{"rope_fraction": 1.0, "bias": "none", "init_std_qkv": 0.0736, "init_std_up": 0.0736, "warmup_steps": 239, "decay_fraction": 0.313, "decay_shape": "sqrt", "final_lr_fraction": 0.0}
Each number is 128 + 24 x the weight over its row's rms, rounded and kept within 0 to 255. Layers, rows and columns count from 0. Numbers have three digits each. The size before them is the row's rms in percent of the matrix's.

# o: layer 9 attention output (transposed), 64x64, rms 0.245, rows 38-63, columns 0-63
# v: layer 9 attention value, 64x64, rms 0.253, rows 39-63, columns 0-63
# up: layer 9 MLP up, 256x64, rms 0.276, rows 0-74, columns 0-63
# down: layer 9 MLP down (transposed), 256x64, rms 0.277, rows 0-73, columns 0-63
o38 108:116134105154120157144135124164137158130119150110156106111140124112144152143099109159116143137143089130097142128145045122150121120078133121158162090092152079140122130135118142103138101143174144
v39 084:151108108119140137140128163150153144149085178117186168122097134124109137151122115100104148123148150123082102076158123106145106150145160114117137149108156088082148112119148107123152137126147128
o39 104:139099174146077108088148134109143133138133116106161161122145098164134111154130136141164130182164099106133141130164098130113110124108093142171120135124110145111122120093109122106135164098093099
v40 112:064122072082179146128137120118144104162110135121130120129103175138141108107130126110141080103106113086151118073126148135131136142131139116114139100120143070131142127106137156121144112119130118
o40 104:152168147109119156117110160137109107144156162165140147110101170136112151145104083125135108127123158164116171150155144123147140126137119133148121114136152128128090145156192122081159117111100098
v41 103:143111081139146139128140154080169106171149104096161158108122137128138143088120138093121076122133132107124139144132136156132147147157120158159192121126145095130161119140133139107169114122140096
o41 106:156129121090110088096182136118145117106170095112126158127152128105142131132071130145117134112120107133157120093127172140134134134153107084126127171106132176112080113155156127109126151105126125
v42 091:098165071103138153148126107153188117092122145133156148084092170158100119115141121128118163121128129085112133079141130137120144175168128111117134095123152132130126152122147143134132119136147108
o42 099:121109155128108158098090144101108151133136140137133131129092097138148151164076099129122119126106112110125101143097119095078086107125096119178130146114133115151161107065144163121118121103121125
v43 085:116105151115091141118134149138108137154113119128149130172123115155096146144114125156141183157115186176125135113163092107114071110092142103095145117154141111120116114129123113161120144159163128
o43 100:140155150151109162148147133127128089126106105153129162129117155143123106139138138101164114102151089087119171131138112131131137141122123160128114135127078125138184107107149095094176145108077158
v44 097:118134205135125166125112122124153111099099099143119130115141134124145136154131117156126140142132134150196128166140149122129142138111109158154059130135148145107086118129160092158122106105103130
o44 103:130121106136134169117139069150117135127107129080160113148146159118126159142131154107154117148108127078093137128134143131111127161107139121154134090103112171149135086097151167107142102146175151
v45 115:133132115153146130120108110127136138222063154131135117115122146112123129140142141131096138093166117120153114115120159135162156137111180129113125111100135071108122135137111125151114106097133154
o45 102:143152101122146154129117127107085108147161111117119140145114078094149124135167132104153101173131162093146127138134139118094127129116123122139086123138124150165103151172116053143106143159133137
v46 091:150114194163074123109132113133123136204086137092144112139131135095135146126117105116109165150134107101114125131130105120118150141096177142120130145137127104122166116110108097120125157133154149
o46 122:108098130159119138130119149109156143093122113180139146176138081138123124107150147146158158131125152097130156065109108102139161144123127138123087127153118091103143122174074116128127130109109135
v47 101:135089046139134118148118171092116139101119139098142187122134138144117128109156136122114155105144161146103117093127132140147150125168128145100149143140085146107143093129132154102103141152111111
o47 103:125174185118131114129143116110176096140159138129100149164105124137123131074102131117130092092121111108098120128155091129126106160151161092149134134099137114138154138126102137101185132120105145
v48 098:105093078100121132118129149134111094107155102120151157134135149159130106091119132130159117114098151101125128138139126136120092107178091142133161113191122102173111125114149156133148147122142076
o48 098:110168122142192107117124118135113152108116104157112112094104142153113127134065134116135079082114130138139142131121168168162106103151162100117130135131154167115122111132138103148173116116116126
v49 087:083131113083159129118140155102115119079125133119132161112141156164130079100138133125158170152131147097119127099149124100082116135142094103118093128164119164115123133126138133115129138180090148
o49 094:104182109149125110142103123151128148110143101122168131141126087133124132116097132148092134123156092109125107148171111084133129145102136105121137112083168096116142119121124166140147065085151120
v50 087:160116113137111161180161112154175117146122136101129175175127126124119141127101131128128099150141128119073115146167134147113120106126151055162150110117149141134113112109121144152151148147111150
o50 101:136126108166130129136140126159141110149164152093121119157133113120154149136102114153161164152161168127123174120140139148155120081104128158110098163177158097139131142136085141122117073119111128
v51 089:127126136113152105106150133131112122114147137161160098169130138155092117167116136163130092128121120137062129187164103177156164115146141147103156148101115128129101140117095141141145152145153129
o51 096:118117161133121109164142134162092085164130079120099124142100138152124118119097130120141144106143129147078095120201154145112092153094119146113144108170133137095130138128137146103140134141103153
v52 107:104146132113161144139096134132157142081144114108106125105079133148127117138140134104133071092134153087152126202135133123086128114159116107145149128128161132161111106114162168130137134120130097
o52 127:101130104151128132152122079121133130117143134145134116104103123112128125131078126090092130101136134134140123138131175180158080096137093126129151142092120164153106123083184109102107141105154140
v53 096:127105126151126154116134138121091167077112112125117158104117184138125145138148152141132117122109163133214125184116107133124151129114101145128082147153129138108085123136155095127129140135129131
o53 099:082150145096167111166174094116142136160112170148139107122121135104150117148127142126155124092111164124108118110109152138116159147109101126138169130121169090144119134151150128113125094066144141
v54 092:129118105106142200150122112114129167089122112151129178119130136154099166118138145117131121120108160121144126166141133119102151114187091128105083117148100127117073144127147135167127121134120119
o54 110:098147131126129086126110121118178076145116157130153121127130121098098169142123178105152101121107108127117162122085115125156109135118084106147157144167149146161127138120134110146160091146087138
v55 089:107132130153124133145131116154206149149092145099139139095103134084122142144122100110113154123124106086095115093138117118075138123053171130134144113108142111124152117123106137119128145126131142
o55 113:150119138150098165117100148117156115145126142156125163177131114133130135144129123122152161168139116092121130116125079076132098124141106144102083140172122085097107112122074117160126114143147107
v56 103:080114069111155139133143142094177135106128150133156157166119142136129151110130135075124092103121177111135115128159137134113149132187143102123158124129120098124151136116123171105142147145136102
o56 092:113155124092123127126104106101167114143127148131106113108136129118137114128077109169117156148133128140115141106127121141145112125152115154126127166091134110131059126114138096123133088095049093
v57 089:067135135100133142133134115165113102137162110145157112176135095128095115129101159104167114103131066166080137137150115131128130141169142125093115119129118081146108146114104151130120136143146132
o57 100:108127134113119126128126096174128102119079104100117125106134113165142148145115104147139125131152139084129115145102157159155146096089104091151147121162110137120141192138139121180139145137087160
v58 112:113182128145133113125147108092153090121170100179126096119115136148130144117132123132133150145136116151127157122137122150176060137158134100107173085116103150154119147108113138114109096153144141
o58 116:168122142137119116176107163154109095109111107086084134146131139157123119126137133102121088103112143163138076162120130137092140096103170140116108135121112149167155101103179121136126123124150111
v59 115:163138163132091123123142110171064127131151107175125124145145106138110125157124132185137141160118118157118136130153124147159103105080093152125103130150092173121107144147111113145142110136148150
o59 119:122108148134148133153123140165134086126113126122133095108143127106117119155094082159154169121153115142094128119140119160129141138110176116122166126134105115150140168175130115148128144211148150
v60 103:134086157108168106126134149115146140169177120084106119118129119127181118128123126158126082089124106133149131123137142142135175085177119125156156142139133107095160095123148127134128111085138115
o60 111:143141100150123131128164141158133153104120170134104134116127157090113150103124144112163111126102179147150144113167104158162106161121117106124111137097133182096108110162154138080140141153158116
v61 102:113099147157134147141116128141140169085073125132122150095097145118131127179130135118103097122144140124189123152142136075104160109096150158131075125143181138122111120130132120146115146128129142
o61 087:148166104133130138145145115134113104170132140153142124132158127106132158089128164109203175140102148132147106114073162156112125096130119123141146126122111124162093143107141123165134112105154095
v62 104:167145104158151102128161140070108127166163114142127108161156135123132123106131158135127138142145136144095129145137102184149126140155134114123196127119102143105166130155084103127152118157134145
o62 103:120110162121133111131176121153103118102163095109099137144127127152151114115123164176101139132099111167111072125127161130126128109104121159107127156083132171117137123180130124107088152118105150
v63 104:162144086128115128115141149137175136155164127121145155151145115127109160138130121101122126115138157167110137151114106199158076099174108112142161129144085127087125109119128127130160121142150115
o63 103:133071170124091120144219137112161089143147118146096166144115160132144125136078141150119132124081145109132138111131110147131123131120143150111108136110165120153140112160132111133118126125114133
up0 093:121147120128159071096130143174133099118089128142160109180145112106121136117105123115125127115167113130143172127090113096128116136124093158117175109078129151148111108125085150101109136141117146
down0 093:140119113128136120152095160109148101131103142103171099173139084147146131133107165135138131123108137115160140103155161109137119098109160083143122128079097158141080100131113135106100094107160124
up1 091:095127127117135172097137145151133118117147151150158123111169145107159140114138116133160111091162113152110189146121157121111125119157112104117142098152139108166089149102167136110114152114180094
down1 094:137133130093130093142160155167118136194142141168130109173144118129137127113120114144161109116080093078115088128144119132119133097111116112142172138116129077146118141123145126122098158103101146
up2 098:096132092098126123137122097113112113120093143104107143128121178104091151154114111160114163107181131112164132112135153132143124130120124145106110075109155135113127094136180155137124091086142160
down2 097:142131161143061104088095132130127106163116129138087140153108140151110093172095110112106113153114111143131116133137138096099119135125113160115107147153108138146127117138127102091120187164098099
up3 109:177162114149099151126166172111138105097108117114127141103114134101133161093104108129147136126138128137160138102085121072125130121145089131104140137152104185129142132146158132146131095111135178
down3 107:120151070118142109178135119092157133124115127135100163124132125153123077103114121143134139156097084097114137154130114156113090151130142156146133131140128113108107128143169158072166114124136168
up4 097:105126150155098097126141137182069124121142149104172123140142129113084140139132113096136110059109133126142143107126134118139172163133119168116091128110167137107140124149133104129146108136116168
down4 081:126125134125165160141090164119135153099166143104175098145100141162139110156131117143076100129143123156140149105171128121158114131121146147113143124126108100151143140122177089148128121150171172
up5 106:132130139172122150130157154102131091132127122137160165104128132124136114125122100117114116128178166158102144131074176100079110146159098099133103101087096122128162104128110144135149133140137164
down5 103:122104151179096126152130169134153096136105154147136140152166151166163091105163137106108091142140181120117129127151115140095115149132121136169135099087106113111134111091130122136157098119152140
up6 112:150113092130128118141147115165129118141138144120135153176172114124112113137115117141171083104130143135141114118110133110151150138124068102104130139143120182130157160171141171122147081097163142
down6 108:156129115136094114107143150084131151157134160120166120145127173171153100168161135128140125130116083108144172141116138129121183125115137107106148110145110098128114159125111108174151102166150139
up7 107:116133123129094117136135143185108063134159097165165161112149103108108109131106114141120092135118131073121138087120106116122110120104107153109147113169104116116146097144141124117155121125179111
down7 115:130132151129135121149102101147080128117122122133077157106107113096137137081125127088095089137124123105141146135122079111132096080146085152154117134136145125151137138124123096069131099098114156
up8 088:173124098091101147137160139122121094182116077183117157147124114125131159148122130148119161164177152128142133092106093140156122142110122144127126119128125126100126129146123125165135092106138173
down8 079:122126116135148149130069120087138131134097101134123085095107171115142119125137127105080113093115128150094145160114153189111113145130142144099157119105119118169115118101129173095110149105109130
up9 112:145163129109118107120118132093089107135171089151154132104151135124117162120104101161159072130122125125136116101100126149145163144086104169086132124157165115114115136158146162120135123091154118
down9 137:133143132125076165145099112125112136083095121100167114103125122148143139162146129158102095189130104098149100166116131143104126147097105122126125149151134142136134142099126159093101107148127075
up10 101:106099163133127114138116135146082113130136153115129096129095149087122135162100109123146077129147160102156184112140125105167141134100115165101111129110105143138058093127138128142145110130108125
down10 096:144137134116121087098130116158156138133155159124094139140076111104135140119110111088121144143170143108096156113173130136150105142109123139084143138100082160146100121137157157158150129130078155
up11 094:179154085134160116101119169120108121132143135159127138150143138155115174094134131109152099111132129122178173156110115083101120129174148107115168116130118162113128111142137141142128126138115180
down11 080:136126127117143133148143097134092166108118102139118108125089130142127122132171135124151077147088146123132159121176106127171073119161078145134129135174143154147110115160131136108108153134096158
up12 096:135094121104133122144115158158131113157136113102128114110154146094155121150111147096144088107104101102123144091137155164120112114140153176097095127124134127152130149176118167175161117090156154
down12 096:139122176126125145139119144150145137106106149144125146159109113113105116124112156115154133157167115132173191175107128167139124112124137106108150124152117121151079116138178099091102130119105172
up13 100:106112132069120135132137116141139124118128110079188104108170143110133124108125137144117128112125107123124161078121145123141169097136088102125157054127141137111149123131165133139158132118152160
down13 107:136108112152143107150141119135155126164131129130133123142167091146110140102171132138150116132104127122129116132149105169119176154154094150072112120116134129107149138089186179176149112116125098
up14 115:104141110148135137116153077128107103159089103132153156135178093111152110163124116091110130125120119130134162081118123125134122118153127118140135106143091174068140103130166151108142113115164156
down14 128:148154138134135156110119108136141107125119088141138123122122112113110125162124146092087121114094112146126117117149099154129095133147148134122160143168162152136105081107097173146149215112122148
up15 090:149147076107149106116110107177129096158118108117132141119138095131079172136126138146136116109146169148110136072132160116139106128168109150105094132157095093126082143145151135132124131109144108
down15 072:030101158104116119131113122134086134094139148103121128106121165138115146115117120102116141138133151138109140160173106118119137120086107127172153090151160112133147116143109156101130139144110138
up16 100:148104104161124103115141158153073112142153070140170151121151092153151137114088100159194112145146166127128146136106121157149120136151137151155107149106105125126147118139119145112147110135113123
down16 102:142159125144149080160101120117173130123074143117103122122133149123110159165124086087121118151153166144133130073164100143124133157166114146113122122116134152153091154129124123148163132154139103
up17 093:109140117134144132089106152108095119157103083109130151167148110130101142180112140147149092075117132138182109094111112132130114134113084115129148114091116161111141132155153123113170161110141135
down17 086:091125095144132141166061152109137143153097134160144178124124098181124141156114155126156123130115133142101102132089152177132103120107125145128104098128153132131130158079115128134149134153138119
up18 104:125123144107123123122125162123110107146149151163130153123107117115080133168115105162141080137136127145131120082120139146090163083155141157121096121174156142125076140177151149137143158102121137
down18 104:096107118172120147156088115099144076150089180148158091070155161089118117162120122133124128131133110106133123136141129163132135112103159117112139120125168129138110141162123117094131136121159105
up19 101:107119130116103122145160165115117111104140114124137127117089146105095134142115134153149105117146157129094143106118137088119112113095109175085141117162143094187124150161129132133182178103111146
down19 106:164128158109159104154129122143148118145088146139133143140112150148156138114115151088120093112179116166115104124097136168120165111164123131119155146112106102179107128109128128092144161109179144
up20 092:139125124115104106119204130143131065145146090142126123123114104142148144113102142132186123147118119137114143133108121144148170106098133169131148111117131144134166102150115103137175127132152177
down20 093:088134133134125135118092102111099101131121149138163119145112146110130118115099121100122149113174121083135142113104106123124103156149169071112143106115122075152125164081148098113110139112097091
up21 109:119117147119116109136146127138088091101123106157143162105131133114083098147096108129128123124127107090142118158089148134079165146137142129056091126138137100125159103149141134148175133136121164
down21 109:123065127116107156096128126149140155137127109140128103123124151104140111171155124099158150113139129148118120095124096058126132092140179107102136118119156157096099103094131116113101135123133169
up22 106:150135129129111147110129146114130084139118118113136119115129172127136140125119129202138104132157124136142166148119152125129160139092106157106091135129132172111099104110097142102191128068139096
down22 104:118125142113102161111118139150080136113096114111067132118133168116142159127132167163144147146155094120086144139111118114130113105143132132129116134144119197118130110087147127109161100098142080
up23 097:104142094095143145115126158161098124132109155112108147094154134074109144101136151123146104087106159100137159119087149120097166114100131149106143131173104176154133110148145139143107113104123152
down23 099:147154127126142141155140117127105133149080138169121094108131142128136095126124192088185121120090120139165111161124134097161142096144093111124145175110156136135090155144125139140102150137135125
up24 100:165101135165108176123154180117142108138145074111137124120097118112135172127102138111134123115119144097127192152113135128104145125128156136115149125145088159145134097143131163138149073106121125
down24 104:101151124149130126108072132143125164135149147125140142107171128155120165093106125142094137182130136110129131159129116104123169080143144158138071140147120133123173096100110139133135157133149165
up25 101:132156125117122107099161128132137129185101131108175112143106192115102128142112137134157115161147136103111145146114139117144164083105104110134140123130178132154078125117120151157147114110167099
down25 094:100096133152165094173115083133141126165115113130110091170151183199125105117125114102132135171136114131111134132101133135164137136111103154138136135149143132155108139144141126126130141104080138
up26 096:168123119114095149122153102099125111127167116172150126157125095149155160152109074140155116134115151128129142137142100119153130079117066098124120118115125149112105092112126129136141084106170145
down26 110:156158157172152151105099112062121108111114122113135105091117099134075164107140145152099105122149108136151113147078129134149114132095132125112137106152145154137134138130146103111089082126121109
up27 109:107156103103122129125202141137138102147129117200111150111131105100136142152133123139149139126136128153148130127117141128169127129119112153102124084138161145116118122137185116161175110101164157
down27 118:157179145164088143152131092149140125104153113128097121099131153166142129112139113121110082113086132125132108179125157093118133111102090121137101102130130131165095125143107133083090151124114112
up28 102:115111117134157102103139133115151119153106137198140115123162116090109120138131107136147137086150183136147118157086149146171133141147125175066122099101140132137130127130124135131119146105129173
down28 103:136162133136127138163133083129091149142144106100147128121169117162118131092192126141112110155112108120115102138125155153147146127154119121162146088147128087122148151094183143133132084106157123
up29 097:133083155147112120093112144093112106149159122124143112123110132105087177141075133118142132110157136140110114144090182093132143121138117160141154090148168153145137125110114095157155100116136097
down29 106:169110131141142123082127152141125091110128155155152104151094117127108143115111140145154131152139081145128078177120140119152098079116129148144137095152139134156155126086117114117160081129116162
up30 098:174115149114117116116108159125165108108142101124139110144113151135146158144123115127172168142142147091108186133131152128172137097145141179122102109145099143144123065110146104132113102125132097
down30 093:115086116140132097104145110161135145123160099091118129112165166107081157146120123089122127142115103114114120107122095133105129147139144108133121189149119156132100162098089125172107085155129131
up31 092:131158088110169077117153151150160100165113114127153181120148171124110106130101145119120114105165115143123138118128104141119137166144133122110137132126179170115101132144147110138182140139157105
down31 086:115144175141144174143100116146116153106131124153145124104158094128101132121178121137181143124157126154143152140093105146119150124115149105165132109177117138154148154169115105115083121157157122
up32 097:105150149097128092139124119112102139167120105127150173126105132096115133099100102119144140120155101100123132116127122098053141107171123116118174122125138139107112162170136104151133078146148149
down32 094:149151143129164111122125116164162127094158138098132123091126094167109122160101109129093116135124130115124128114121115135163118117101141149187093076149121163191115134107124118140137088138131092
up33 089:138151096117143160091091118153099141119158145169183093096153101121092146129096083179139126098154118142144125126099135141099130116175130136126158103137142104102107121127140121158113113108118111
down33 088:166116135170155113125121140121119129160130151114145126131146143086093094112116139136099124159096112164106127112109086134116146169109160161139145161108069124144129160101151145120156124158182120
up34 111:155159091123137124113152178184111118142110120116130149126135127093109133145124122111166122132133140123103139126050118156104125130109111148117146114129131094094068134155172126135124121119178145
down34 114:107146079179078104149142117115123137152135118121137143147142144100088180142136124130115114149105112118167095147177168133191102104136121101135133134153105138142141154148127137140139116164108124
up35 100:119132100124144111090154153144159089159142110114135125112152093081157151151103097170114119136140115157101169095097107125193144126124115141141124126136172118121151130162118156085150129122119135
down35 098:115145150138129151135137101127161134108110084181112118124136140090147110172131157145101129153092123099131129112127115110145104153168138076075125181124111116125152136077112125133107142109139163
up36 105:137152079121107128115141148138104144123128147171132153125112131150135146135131147138165111154184127146129153157129142107109126132153117137111160105178099164142105116164157111107188103094123178
down36 100:131176071099074134145145131143109156107200120112116147128093132138152151138165144119130122156107138142115143156138135117126086115132109130125149146160109136125088151158172106114150101110120143
up37 100:132140104135109139110104128148115087158129140112120088099135142143107161115127091142108123124134145146141139157121139105114113135149077178162155081165122147134117161179163156182140110106143143
down37 097:136105126114169141142120104137151092106152105107169122120105103138151096116135135093051158162105159141126156135096118113120154134137129158112119141130098096094138120103127176127148111164156107
up38 095:131131127135133154139132168171131110123125117105159171118145110107133122164129150113156109075167096110174142144108141134117117088166105185150097128143105091143101084146130133142146107111113139
down38 088:135125121104148127173090083122176104120142134117150130153095162127134118149118140143115164145149111107120111113106089104120134105164168084139119126150168096096112135107134115088109113156153083
up39 098:147196156118124134102118127145111098189139114122136119080112118113133132157126069162124124104132116096127144091107124121080128096127144111128142113117149129138135115150127135134128073070132136
down39 093:166132155108163171121072150094098120154142145145119119145143099094149102124120115119121108110110145088121101090119129148093114118109157087140148191132124133131122145143128139153146113119122073
up40 092:184107129113150102108111111121147109121154147140144141098137102130112107106122087092167096105122145118152163150083153110140128115135139122100089057144118160140141133126137169130111111140149165
down40 083:084115105128138137109127131147083142113190123129101131161098155139110172126141137156125136151146138137054105086109123133143119149131108145124117117096102145134168095127136166131133138107134079
up41 097:141102132153100125094136157140121156107143070132124128128183131158108146086091089142143110117136134145133157137145158088124148126098122182150139106139119100145111117148181153139142112108092123
down41 094:148183116106149152125109110116142146116105145145138148122098176101116114148098115129089174137104182118100098136150154107119095115105104119152135155145148137101144144095158135156165146150091129
up42 097:109167139091119083120121162140124135127119136137137123114151124115149163146139145137106132141129136082100165088046155077114131111124133167114088122160136111139122113147130138162142119116096156
down42 101:169172131122129106139172091098130115141142164143133099158130146135151111109097091110163126132123139097101149138132111139155118118125073128179131134139154090154098124132148114113161152126184116
up43 106:119123110129128152138100127160065089179119104143163131121128100124100123138103122145199107116176109120125138158152134125129154123123112130086105118138134088121112139165107147121140131117132182
down43 106:139139126133124102109128084136127122126178115160123127103141114155180133125174096098165128124098149109133118086141154101110162106101141125082103109112109154129115109071114153120120138146151087
up44 107:116154133093136135123124163182103098093116085096117152125154143144126153133124122145137106128136118146121114116079124093106144151168120146172146097140158117099151098163144158111093105131139177
down44 099:122141126097088168129130152119121152139162098131148185143146127118122106077129131152147140135091134089109108129169094134163153151086091099101133129124130155118111101102114140128162093138091120
up45 097:129163097137146140099124120138121125112121137199126149135126161128140139108128092099159093137166115098144135155136128145121153169117144143138163080171125174127145159143133176116149101122153156
down45 098:136117131156121099109151161133160098127163133095126140152118111111157132174176084157117148122087122140099160125114115111148129171142093140131114121123132089144104105177137073117098136125108113
up46 103:119124121119083152128134138110066133140140138163173133116155125154124174121117107121138147151169160167150142133144134109128118168149157111160127114176131162114099091156159160120142159123156137
down46 098:117127135096081086141111126166116109141129116157144149061133143138150124086113086138099115161150110119126092113138133153121086133121123092131166140159118135098156125136147158143135122140070146
up47 107:178178120093123137127152144168097145125123134167116167139140103121117147173120117129143141115165133127138123175142162115114117105086132158128145112171129111133125106139167118140094075101127155
down47 112:130115110122162117155102137095152114147087125093099200149097116155132156110100131132095136119119106135136115078128129157104138138144107120089155154109105147133132133180138100109096114106144160
up48 095:131160138151146111070130115124164091139149133176163089118164116091136152100147147112120150112151112147138135139103136129143118137187125156084133150139118180123139126169146128114150121089143134
down48 085:131110121135106142143135120135114080114174133144118126128113115181144119141198142133125119122133104135122128103177093097109144150137103155149157126147116101164137078125108122097117182088143134
up49 107:150178137129111072122122117149076095146128121165105155100190168126083160109100122155123119133120184113097123133117115098120135132129130138141114089137135145132124125104117119093125138092121126
down49 096:103111153113104120147116152137127135116131103063048122137111126136108124118077102135124125152094129177158115138137134130144124144124135141147108143112087093144093103076107128101128136113134098
up50 094:125142122143087128075106138141107142113152116141174137111130128147116121145136126157142116151145109108117153075134146080097172093112149078116120131156089135094174134156123155101134132135127166
down50 090:106163097126159123126126114142142121128118128158137135118130160115094137096084114115140114096062149152136110150103158139146109124107118107174124133104189131160120131095147144130166118120109069
up51 106:113118145129137147105175115142149122101127102160141151122145140111130160120124130121144122156135129055121204116147120099144140126107135159131173138139111149170124120131127144131098146126201127
down51 104:123087123165091106115154068145150147132145124153146132131144150124164140162114158126126180104166098150134163133158164143172142133134115129169111140147109111111101130126127116149079130151102140
up52 103:154142148115110116122107176138097122153150061137123143147139122173099129124094095136146088110112142122129120130131140105116144106075110177104119097147131107110126126154121187125133084110126112
down52 104:130117130121115144109137129178142156072111134124134150125136141138118157127137155143078135159095124110163083149132145120139090067127136095130081151160135157097096155120153096104115128139133109
up53 108:131110161096115077108148131124115117143115115121128135133171153126131096134087140178152062114128112110143129127123140118133143153094148114125061114158114102135093074127131158147142149109122145
down53 126:120108143118130150112148115156142119124138153129129157176151127101131135153101133140121108115119162100207123120137114139110144130108210104123105141116094130168146101071130153137119124136108120
up54 105:141129144083149156081133118083123112179143115172117140108147129131115109174131115144120102097120119076109154110122169095113110102159143113098104136165123137152099165148161133131130125098125132
down54 100:131125146144133108137123141093154142138127128102150127113139169130142115149161116150029164157065136090142144127136157144133118121133155108141130130148139160139165158151152111110119094133125122
up55 109:148129131153162128124145158128118148137112117156164175117144149133145162106131131127139137129136166095144149129145174100112121091125144126142175114187123166130130126157132164137171098108187144
down55 128:088155119129105138151089121132152110128140098158114134112087131080124121112101161101150118116126104116142134144144131118181133079107088126162109142137150128138070162147138078097140131103119144
up56 105:137166105117149102129170130142072162138129081119123171128141125079054167130122126119145118115128148099135135100109105101104128087123121137088107123127158167126128131127162127126139128137154111
down56 097:129121128145121126129168123100096161097152088137141148109081110101119124119132115149111105118107111130139145114127122118133085131145152097125103153094095147104122196130082116158140132163146067
up57 093:116127094117127135102110139139135111120121112088090112124098103095143145144123085157121102065107157138149169148138167139160127103167139139137113128159149156119075076126158154116130109124131121
down57 087:164120109159138102093117148164108151092117140112125113137147109125118072129090133139119139155153139127136095113150080121108145161126136157125127120111135095132174138161099127163098106142160190
up58 088:100169067104118122135159124121104098151143138188143162068104126141140102121138109151172146122131147151136142084114154109156128106148084082117130111131144140138124143114124123104130104109118126
down58 081:123165161146139143139116110176119145119146130117125145122109135136110095123235150100091111075136125133142100142125145125138134110119142123174100105107129096141088120113104131120132139106127131
up59 119:081167121099127123116150135159106119166153112139128159067096120108123137122120104143173144118140096117105142114135156095144125088139129139142131080144152108064150124144127153149157113118156140
down59 138:141173114116097149147121178157122138091126133131106175128075084129146076104162160134123119070135140140140108136112108103175124096121115145121108126118131113116139107156132109152116139099103124
up60 102:168121147178100097127140086155105145130152119145108141139128143108111127156096092164170117135143157153145156176129127123107126072111106134111150104115093109118127141123173114145176119104138136
down60 102:131111143107107178120114092097138156126163171160138132073117107089113122151106167133119119144160113132090098139158110110130129130131107094147143110089149115100139129096120122118124134195122150
up61 100:153154101087126102118150100149122142187118140116150115138125109133109135151116115152160137144125120131165139152110101118124090087132116189094107101151139150108111154161148119131137119124190166
down61 090:098071161140119109106110148104121089146102126108139154127133136160138141145111102098162153133157072151117110140146162156079104169140149151147114098148124121118115084101109143099131150118123127
up62 103:120111162100141120069108165120131125153127091159147131070149141137109113145090137140105142088180133107100139135127143115115120145094102147144146141139139158129073109137102136107107171114129147
down62 102:096130125118137151127117142154160136146119099077100150126113110143144127090158132148137135161154174189137108137171150123109101131115138109132165157161090151130114095087157131129136118161151098
up63 093:099097108169120090111129102121133071092130136108136088165140117140155128117116100153169097124141159131167167127086132127147140176143119142126140128142106155088135128120133165119098165153131122
down63 092:106145108123181176110111169138163137164129097178147165109095124127142108142146158166100157144110113141106108142134128131105084093107131128116155154160129128149121136159108129118102090097123117
up64 102:154137115123126103108170136118117100137143070131144121113168126079165108157115134127138109132142107115122150124124102093080110104143089091125147132121146183143132124151154135138141124164190125
down64 101:145119117095148171137151121141127128149162148122182099111108177089072125087148165132158111116095117144134091114137131133104135117136120149112128128129150101145093163134141128135141157164153083
up65 097:092134131090152157130132139173088122121115149098144180116171099102092143109137092123124124106151105102107174130112103103123148149181121118104129106169117121106140127115113124109098128169146147
down65 098:174136141131092107124147139113157144131101129144120092143100151159119105159093171128143170139103103123158105149111112152156107107086133158140094135106138126138142155124167172143108136074103118
up66 098:143152137145130081098118158156134070123115128087128103133148135099155138117125112151119115100163135173165129152098140126190115127117069120141111122117144122099138122162158150114118166115145112
down66 091:106116118140188159140079137163124126143118062089127140102145105147163102107140152125114118140118126104130106116112140131149182153154158137132140145125138126157117151157084106123080109120150139
up67 123:108118157149135100130161135112121089152124047172162198142135135100135121113099134102137091134139153069119156125135164112113124132108139140154121132116147137118110138135144133111115119098127152
down67 124:122153174132168122130144117102155119139180124131133191138102163179119118170120154124105128143135108128129122117132143148163122157145133114150121097121124150166121160088138150101152092157100097
up68 096:132097151148114153106125128154091143141099086117131185124140113107149145120084151131154117145124150134120171145144174119079110124107162133136141158157141130116130141185100136122169125119171144
down68 099:151102120107164140176128121074182109114166171109146125145097110149132137115128119172150169129124085110099128137097149120131154115120067111146129133136113137141144122157122142106094118104111137
up69 091:112156145152096113119118139133082098122112142138135145106126176162110135083104132108135128119139136081118136154089143140158117147178098149121097137126170104107101083147123113116092111110118175
down69 088:144143148158113116120108132155114080109154103086102113121157143130137161094057101118129147116111154137101124156139115142157100104162115128131124176136131116126148141104122114108091124179152164
up70 094:144151064131129100123140160095161089156146103107111139113126151093097164122116103116094110104127132126116111155135146112107106094146164121157147108115128156121131088119168156148118153080123152
down70 091:141148120169066165110144141138134132144098149117124133146171141102113144112212107103147144132146098106125125138128093108123134121131176157147135118129142091137152144145138147151092156107117151
up71 102:130109113118135105116144161112115098163096136170142130129118144158126135141113109138130135099158159127125124151122151144132158168161131123099106095148093153122084070113113157138096126105121203
down71 100:118155110153121138096105140172155128126118141140135115106095135090142129093103115102142131143049108152133098115131155159111124144119089125135132162114106123187122131110084126121116117170112091
up72 105:137135170117162124073140148122104126148087067126156116126144118124065120130080128108121095122122112127127150129097109142107086131129127147162102159161146134110161115155124139116143146091144104
down72 114:145112105122177137118164168143115120128135145145101100123124098094134139072137159155156138128136141128141118119088147139165104122111137112172142122097122108135090148147119103094102090066140107
up73 098:124179147132115136100114161134101126141134078153132103075133162115152110125112061141135141114162099123130150120137127121125152121127148117067118109116112145120142135126142174132139136159188111
down73 094:081133120126111169126164121114155161123115123160101120124126141087125089114098158167099109097155113120128133099142142153160081100122143120075163130102173151105101119091140127120112140114134137
up74 088:113142121129152112126103114175073111135125133130173131100156169124084145109115102146138140098150114094135123111086165081090136127121145149128134087116138111147170169124113170115109143125115120